{"n_layer": 9, "n_head": 5, "head_dim": 64, "d_mlp": 1792, "vocab_size": 8192, "activation": "tanh_gelu", "norm_eps": 1e-05, "init_std_o": 0.00473, "optimizer": "muon_variant", "lr": 0.00201, "decay_fraction": 1.0, "seq_len": 384, "doc_mask": true, "dataset": "wikipedia_en"}
Each number is 128 + 24 x the weight over its row's rms, rounded and kept within 0 to 255. Layers, rows and columns count from 0. Numbers have three digits each. The size before them is the row's rms in percent of the matrix's.

# layer 6 attention query, 320x448, rms 0.066, rows 215-255, columns 0-55
090:129075113151135115160107078108117123118114145150133139147147120107143098145109114150083117109158170117119163141160125122111135120083168142102143101113108133090087148158
093:127123149157088146089157136151124154109156132121122112141098138117164107063152133142177107168121091062101114100103128179142157148129124135168134089127111122088137120101
087:077117165163126132169172163146124143110131139090086122143099097133144094066155137118109122154146117129125099149152141138118141095160126121136167125102134102129123144159
084:140127149184066072117170101104097149112149131164126126156144125096127116132150077155124134136113155129156131129134124119161124139103114128101102111189150106115137098074
087:118103115081137137120105109122165095130139177101134152120105120165147161134116117133132057134124121157147100165167116128153103109114087125074118149110092138106157124126
091:098155175121161088113121108161143151146106112136194122139103145127088119131147111129156140135113146105137107093184145138135119120137088145119104105090122149129154083148
090:107138116096089112110080158126110116128150129140140161166110155132126148119113120116110107154096137135091141136112149142115163156150101126135129094134097139114152123143
083:127172123120113115059106170122139131132146128160134119131130145091142094130138120088122102154156139103125127126130175150155134147098124135123123122141139105125119141167
094:105173155141123118110146106080172106111082086145155115172163147108132114122144120166131117136141152151147115159170151093124104120162107104156087168138165099107113144145
093:130093117136093115151139156147159126119144104121113102110155137151135111096106130153099140139094135116149090134145100119140131113123153110135147157098126173143114138129
098:144130114133092131112127112154117073166094111080133133113117161118149104127079125142116145115133082115116134127133102172159157143100134126145131131188081114092145119108
091:110156091124114131118117129159111173110134123128113167129124130164138092139118155146150170145086119094145133107157160150132168128104153151136114112132139161166119137113
089:147143092118104118144101136097157162129129140135139109123103127135095131138124179163198147157078155138180117139145159102094098105122150137089122156157119134111097090117
085:154104134141125137142115148121121113165123114157151133127126095104147129094128163158136116119130146128103119115125136128085147109134095131129162173107144088122104099092
091:139132167164126116130153153153140112099145136104161178159097115169149149134086093140174133122130100125092107123120098147094144125130152097100157123130126089139129118114
097:130102117083151142117122148155125165128154130172141143131167115124183129112117150150136147146134142155108152109148112199137148112133134133114165116108126134111153104112
089:148170111157144161145122131161113134137123133131122148079107120107155111137150112133122137180136140094105143162132135110179118136151097092125142162096156120115123112138
085:148156084150137111085138127127180108144101156113129123161156119148106145116157146113117114105139124128119156116132140120099109154099119110097114122147159135101135157141
087:127111140142166175098125126134127138119134125151112114119111102132101047107118139124148142181116097106118121151077116116113127087121162128102136122103140171119098136113
082:105154158110159117142104132126130160144158159126092150157161101170120146106146115096133113177092131120123092144095170144123164106155122138113124132178134127102111164146
095:146126147109110139131136140145119147139180071108106113109136137129142131130138157156137120109153144089166102105154107124118132175097133136153122096137107160129143112148
089:142122115127077105111143140114125089131136166149117144127180105116132101159137127134112107148109145157122129136129109138126143158127159137127141074121111113154127083121
091:109145115152080112122121128094103143135148127150122130135134143158157099109074129096175128148143155124118121190122149108154131160146128140138143101137134060073170119133
088:139099100161154132099166116156179105097149156109153086105118076114122138183134157141152135136122115099143096096128145137126152127118166108135162144133113072111162145158
095:188108148116121091128182101148127134122147123096126141157065156134104169137140141162139117172147138095143112187136129125152109128144081138122086126113107121131131140152
091:095114141144140130136141098129122155105124121139177106117132120183138142126117152113150159169127135178120124176149145136122130138078119146112165103130138118143161144115
090:146140174124158115098118137138147158119092132110180147162104156123069131160123113102091138124118165173158127142093119106127105113098145132110131134123134105097160114140
094:131099078125195153111129147120137113095134164097113121163123100142163151186127114126107080110177138112113163104121090183093133126114117095138077111131113063136138097060
084:129141091125097115124126138081089172177105153148099126100138088114056121110117116176122091153143098162117101136128118155113130096145084142139094084156140189107148129158
089:139153180164087137119121153118144139107120159138161098119133134125118113120106109130105121144180165094128143091132168154142106168125127127121116167161177144095119123133
094:095168140080149123140093149119097140083124100159136119121120151116159127112125133134112129102140091113094163157117092114110164099112151117141121128150114153115130106149
091:152135133111122142087101117127119148151152112124120146084144098137110125106147122144112115163094131094134115161095187098109150111135120121087097138121100174132089126137
088:086126159151136118117126147147192138104113104110161191160119108115141100120090132100140117116132093147102146166163152135110118135130142078109094155154121119098101144168
085:157140127128114122141146171105123171169108156135092168132082138135104135173141143122114120147151144159095155140167133110139137133066123111123079112145092115115125100162
084:128130142153101107110143167124163142134146127129150094094110080075126176110088169145155088114113099125122096187107154160105132137164119153139172106111116105117128126101
090:088107145099133146142172141112150147128149122092092125115116124140102187108140137161145124110110141129133126100132171117112132129149134118111134135118126070101107114151
090:105087097121113157111158134132107157121131115119128135173095135143144101145106119147090056125116148096083145126086120115121158129132108108173136088118114087111099167144
089:095169144117195100139139077108091108132141140129160151110123151145094150123095154075157126130126137126124141133132160121084166088153084119124155139168124122153143138132
090:151106130136106140155091100102129065108106101140106130143116106087092142152164156161122120143134163145127133136139121089123125126156111149093145142124134073131124163164
093:145113149191130146135101105139139166128077095154138120101128103135133146128121172141182188118121122129108071141149170146101157104139120134119110126171144147121118121128
088:149110119121140114164149122103092116113111126149174154131133107104148120147107127149138125162148129145179157166135104173114106085178130154124129171145118102180135103123
# layer 6 attention key, 320x448, rms 0.0669, rows 215-255, columns 0-55
094:103155099122115135108140143153124126146148169119115101100112123142129128118116101128110121146127107122096132155155142118130165119105121138114107115096196149156130125136
089:148134116110140117118126112151108161133144118146103095138106139111138112134177163117114153145138150088122126128087139122166108132114146147146092145136098145126141151127
091:124100129135125106130177129090125092105141162147120120121104123135140136092159108122136116145143122139156159121126106129103113130133108099122134114087133067078146123186
086:124143186157102100131126144121154118108143137139140120138120107102143127138114104163184105094107144132145124155143118082179114145046173132130124137148136126093150155133
085:181097121144107132092145108160142155112092147111120175147111123150185135150104157124115144113176098143141147127105131129152106117167078132117122101129120136130130110127
088:123149157168113106141151122089164157132112126139113171165167136120120152085042092125182143132152123116166124128103123116076074128135130112103051112110112156118148102159
094:128113096103116190065091160139137113115114144156120146119135136165129149149140100137135127138157162126110126139121116121100139100133092150156131115116121072128147146180
084:095122110070136145110133094158124153099132151103175111125097145089158112111113156117124114108158134092134123155097161146127133084144088123110117139103153149145095120071
089:116174099143134115202131095146128107107121123114123109153109094150080118113160125140164116132146132147147095155110143109156149142116201173134132138138129139054120129118
083:145125098105102099156138154151128117099150128120137084140116144150151101127111133097130157136126143111129094126149119109082151075122115107142105124110112158094100118154
094:142128136169162129119149143123123089082199121132172153139140138122170135132162135173164094154137118127149133142071129177127119104119129110160113107145131159129146145141
082:130146093137114142108114127120173145149126094084125141120122131169097149122126113137111145081128133151115100149124168113120108123155108138133089117179119157125113161150
087:145126103133063107124095100145159151148139133082099120134142094162101174088130145113148111106110148122128091117171120126133155093123111145159144122099114115120097150132
086:117076156114163177128044137166122083121107118127117151134136079108149086112161148132163186128160098147152140148109161126123115140145132108152125155112144067140114081135
090:145152118163155138108128133164115121102117075110159085137128133140146155133114123116176093115139147129122142143126106124120098126104112170135158124124126134133137154153
090:131096102101113148056097134160108105138119129153136193126114153117146123138100158119102134157116107158152163130133140127119174148135099110106132125146123166139149143103
084:143122121156152111099135126119157160111146159141107112106158140103125124131117110124131136163111101105131115148119109139106129124131128164117129126143141134073093090082
082:123106056149104120116107115126130111149145126116110127132118150143123064104123177144140154103160163125141150148101145131102127092127060144157142137165121115135131153129
088:082111118122081149097125125125091131086112157149141145100098188136113125138116143185144112123122129089105114106148140110165137134112108112159124131093095118155144087135
082:154152158121160155122114123164120121156115154110153176112165129121150111128155149103134166158116120142109152135104125104149118145117141125129094134115140057122155078087
094:114151142116090090164104097129095115119089108114167124124168138105094146153145133135126110134173121159143096138182140105118096126117097125147120121125107180131114147102
089:133148110176124139109137080147092133116065129152129147136126126109117113149114111155130110154149109118111161146154065123155106133144141124149144167150122150113138072103
089:152143155148161088111145150157120148105101160175130114151115111124156152161089125141092098119117141113150101154112161124150122147116129162148100145139144100095101090144
081:096097155185107130113192129101178155083141150144119146140146131141129121125125134091180122135095136141143096149140091125150146100086155138186139078092100116133102144116
089:110147150101136122132121109146128115121168116113109125069077074090118113119139118149085096172103098079134078168139153095146110124135174120112091101186118155121113109084
083:104123131132106129108120117123151119133112094108118130165151164105147122128090123136077134149116150110117153191168122147103121118144095139097134167170114094142121165118
085:102129129092144115178116113133144146118140091112139152098111110135129105105097115150142156118151097162095088138137120145128110128114150148118080129103124166122108171135
088:108097090101141119171132120128140155108138115109142118146139132114165083170111113143167126145138068100113142111172168116111094129131135136108121161098123147129114125096
087:116106142151140133118204100136129092119125121139143138133087076157115097120100139130114146140119125125139165085102107114112118097117201143141146139137133119165177123154
084:135147139163123106146111098134143147127112065133091099168097120090098159094107097090136155150172141127173142153135112099151157083154127111086133146140156107136104112129
088:076082159121137151114097119158124161098123097180120155127161153118115180124116097150118132136151168060121146097108125152121102096137156137145144153141096112102157139146
085:111146152097102100137093127112076176102141103112085117152169128171136136081138122112129135132154124108130091138138174150167135175136114121125136134132122139142136116162
086:070131121074161151161122131143160114138140134119137175146130145126112128130142152139137128140100112156118147127131173122147158133184118143106118131136075120147099121106
081:161104122124145095115166156122120097194116081141149143132137122062127113072128119158107119126134175123112096125118156134127120135113148172108094153120092106114127165123
084:134110135140163122132146131147133084151157108107123118100143116139153108138138162141122080128179069124132141140152112165135115107114115121171108072148159154118136153095
085:130123137130113101154106147119126111130138124104089112110156127142082139170129132110110135120130148139192119127175139130139140083152102114112117130105125114105125077146
085:117111144157157136116124118127158129084106135150135152127103128098124150125155102082107090131109157129178102113123124142126147189144153128129148129158123162179137164156
090:133163158105102161120140142149111103125128105129139094110091123113095152118142107136133110114134124139109200109170180117158117139142161176133112115153112135110077102114
087:141160158110121134120124139131083151115128126135139085110130097159135113144077123124146106134154108144115141152100136095122129140114147178055121096113130122134145103114
088:155131177124096088123111100120118123089163100115099134143120116131114099142112119137124099101131123124118090091112118146122146139117191087148121151177124145123115152148
084:145212124158081114122139159093136131130126115167094112125090136151116147097101125143108140119090129152100123133163133175165127143174122130155137124123145129101079140155
# layer 6 attention value, 320x448, rms 0.106, rows 192-207, columns 0-55
106:150138152145120150094153125153097164134125094113119122117137115192153137109139156114148097137108165151129139130129137121114106137067118113126137162144111139135140150094
102:085176117112133118093115095088152127123111140137082123164114128118107164133153138088106105157102132142100155156140121097125107086118136183127146119137139120114119147115
105:153112094129145126061117167080160123093143166147114161119150136147145131141168154156132147096117112150156049150113128110141102133080132125130101093135158107142160131137
110:135137155105139144143089089132125134111147110130189109124133151146129130140095135159164101125119087086118078154123129111096117073104109132132108114169129131165093079146
106:121098104140118156096093168134129122109125157105133092120157127141080124155137104149117162118115121122109104140133128099115038111137123110146172116105152167095118113137
105:109130127120136089110124090141097125154113175092148139151103200128121119158103157116153135100173146090115106110132124141133101114153137131144136132108098150152122064107
108:104127116143121109109116154125097140106115082115119127094138141096111138148092115138126164146123102108120176107159104134121111128119112129124097112109142146114154114111
105:127131176127103143104133144159130151091105105122148137145133126167092127135148101100113107118134145119141096134108144146125125151119139099094143097101123090131104122143
115:117154135123123114110098094157083171133088135136111192141127132091158147116130127098133172098153117137124099188172108107162139165063117154122117125114130132136140159095
106:125160100149142141107145137149139133078080130162124172088137163061153177165125111123150127102139096110142107128167155164159121187171126125150097074131131118142121113129
113:144135148122145119152127124140175158114134145168095079115129149110125148091097097113099138109171091117137137095130109126144126144121140145116109108119093102134098113073
104:116142094158148135126133099131132140115103179132105143151126151148125164121103146128083156104120108140126105098081090090139120159152112125080150134105112085081121134105
108:127111161107123113110141151107139118076109134125106124156094121116086103160154157155160136120141135159143094172130128152133151130151158142086121122126078116127143165130
113:158078127152131136149159139144105111115138127145163127163115189144105113111149143158134129125106118116149156116118099136117146113159122101153109124119106134143102122181
109:120106124116100109108115096146145093140129093154134131118151157132103153131130140120126143096106116159148149142140089138134181085146143121148137121126085080083122086098
108:135137169090088138127112132165131127141144184095146115128131122118121116130088181138148184116148140124100072085111125135132160144106120159119127139109110137156155108138
# layer 6 attention output (transposed), 320x448, rms 0.0909, rows 192-207, columns 0-55
103:120112150145113118138142098140141178115144157112100105154131149145111151136149178121129117137148133180111123132105174101166113131115122127125119127147131113124108116150
100:129155134133118137120152080123102140156124115136111116136097111145193148110080084096132089159123128119107111102075161145166125130152143124161159135121120118078129142104
102:116154071122111118146139140100125131114113172108100164139101127158123134144107099082119165136137130117112130140121090163140142147144137154128122133122132139114172140110
108:125185172069171148109120142134161169139171128143134107133162091117110105158098117117151183135139146129133133186104174123107129089144148133128136155133126127106153068145
105:129107149105115118100110145071164139138151128115155138091152119145115112159081094136139135133121124141141151150111100113139092126124134132128132115132137115131119109132
103:076096124128144100142105141094121137111152152146157158134126146135176090135140165125132113144169091143122143127114108120106131126122178147129158115149109110121140129152
108:117141182154117097109125130127147150139158097107100169144102142156091122106130080097179164127121144133112128089087109126100110147187122133108148127115162120082139141152
104:138126119149074098158132109146170165105142109119149144155125140128107098176097130119102078156160133137117147152106166147093143118122109130113145103133156081147110135152
115:127146132099108082094081129129116185137090131118153159104074142112149145135111124135123113155080109127116110124120085107163093155141129129133128089147149147168141161129
108:105154172135136098114182117167156093084121122118126152075100145114132092131105137138100135110124138122109131153126129165121138149118151112144140128158126142130132136131
109:097163110113135139127134136129129187086146155158094099100113159179128125177135139128121124118115068042104161119164134132105131128101133164138138090131130096170118147086
102:125120135136090135107135110150129112177147108154093139134112148106129148128118117132110147083118139104146172097145103139116152107103125115139151125076134156146112138108
107:144135106153112088099119118110185090082115123133110122118136098111144124143120147125154120147137114124136133109119152137139156099104135157175128119137152148126117128109
111:157154089160103137128113116129125074095148086137167131126131153130140139128130133160156155172139108105137162141145129112125149150151131087137133077117149106176106129114
106:110150121156148147170160164113088133105117118155096121116117140120110125095144169108128133139105073154099158083128165154134157138098125114081137149150119084107138154098
107:120113145133159099086123141146129150108121120088108126138147158140174153092114161151150168124167105170182133133108151157139143109125104154106117127091088108123125109108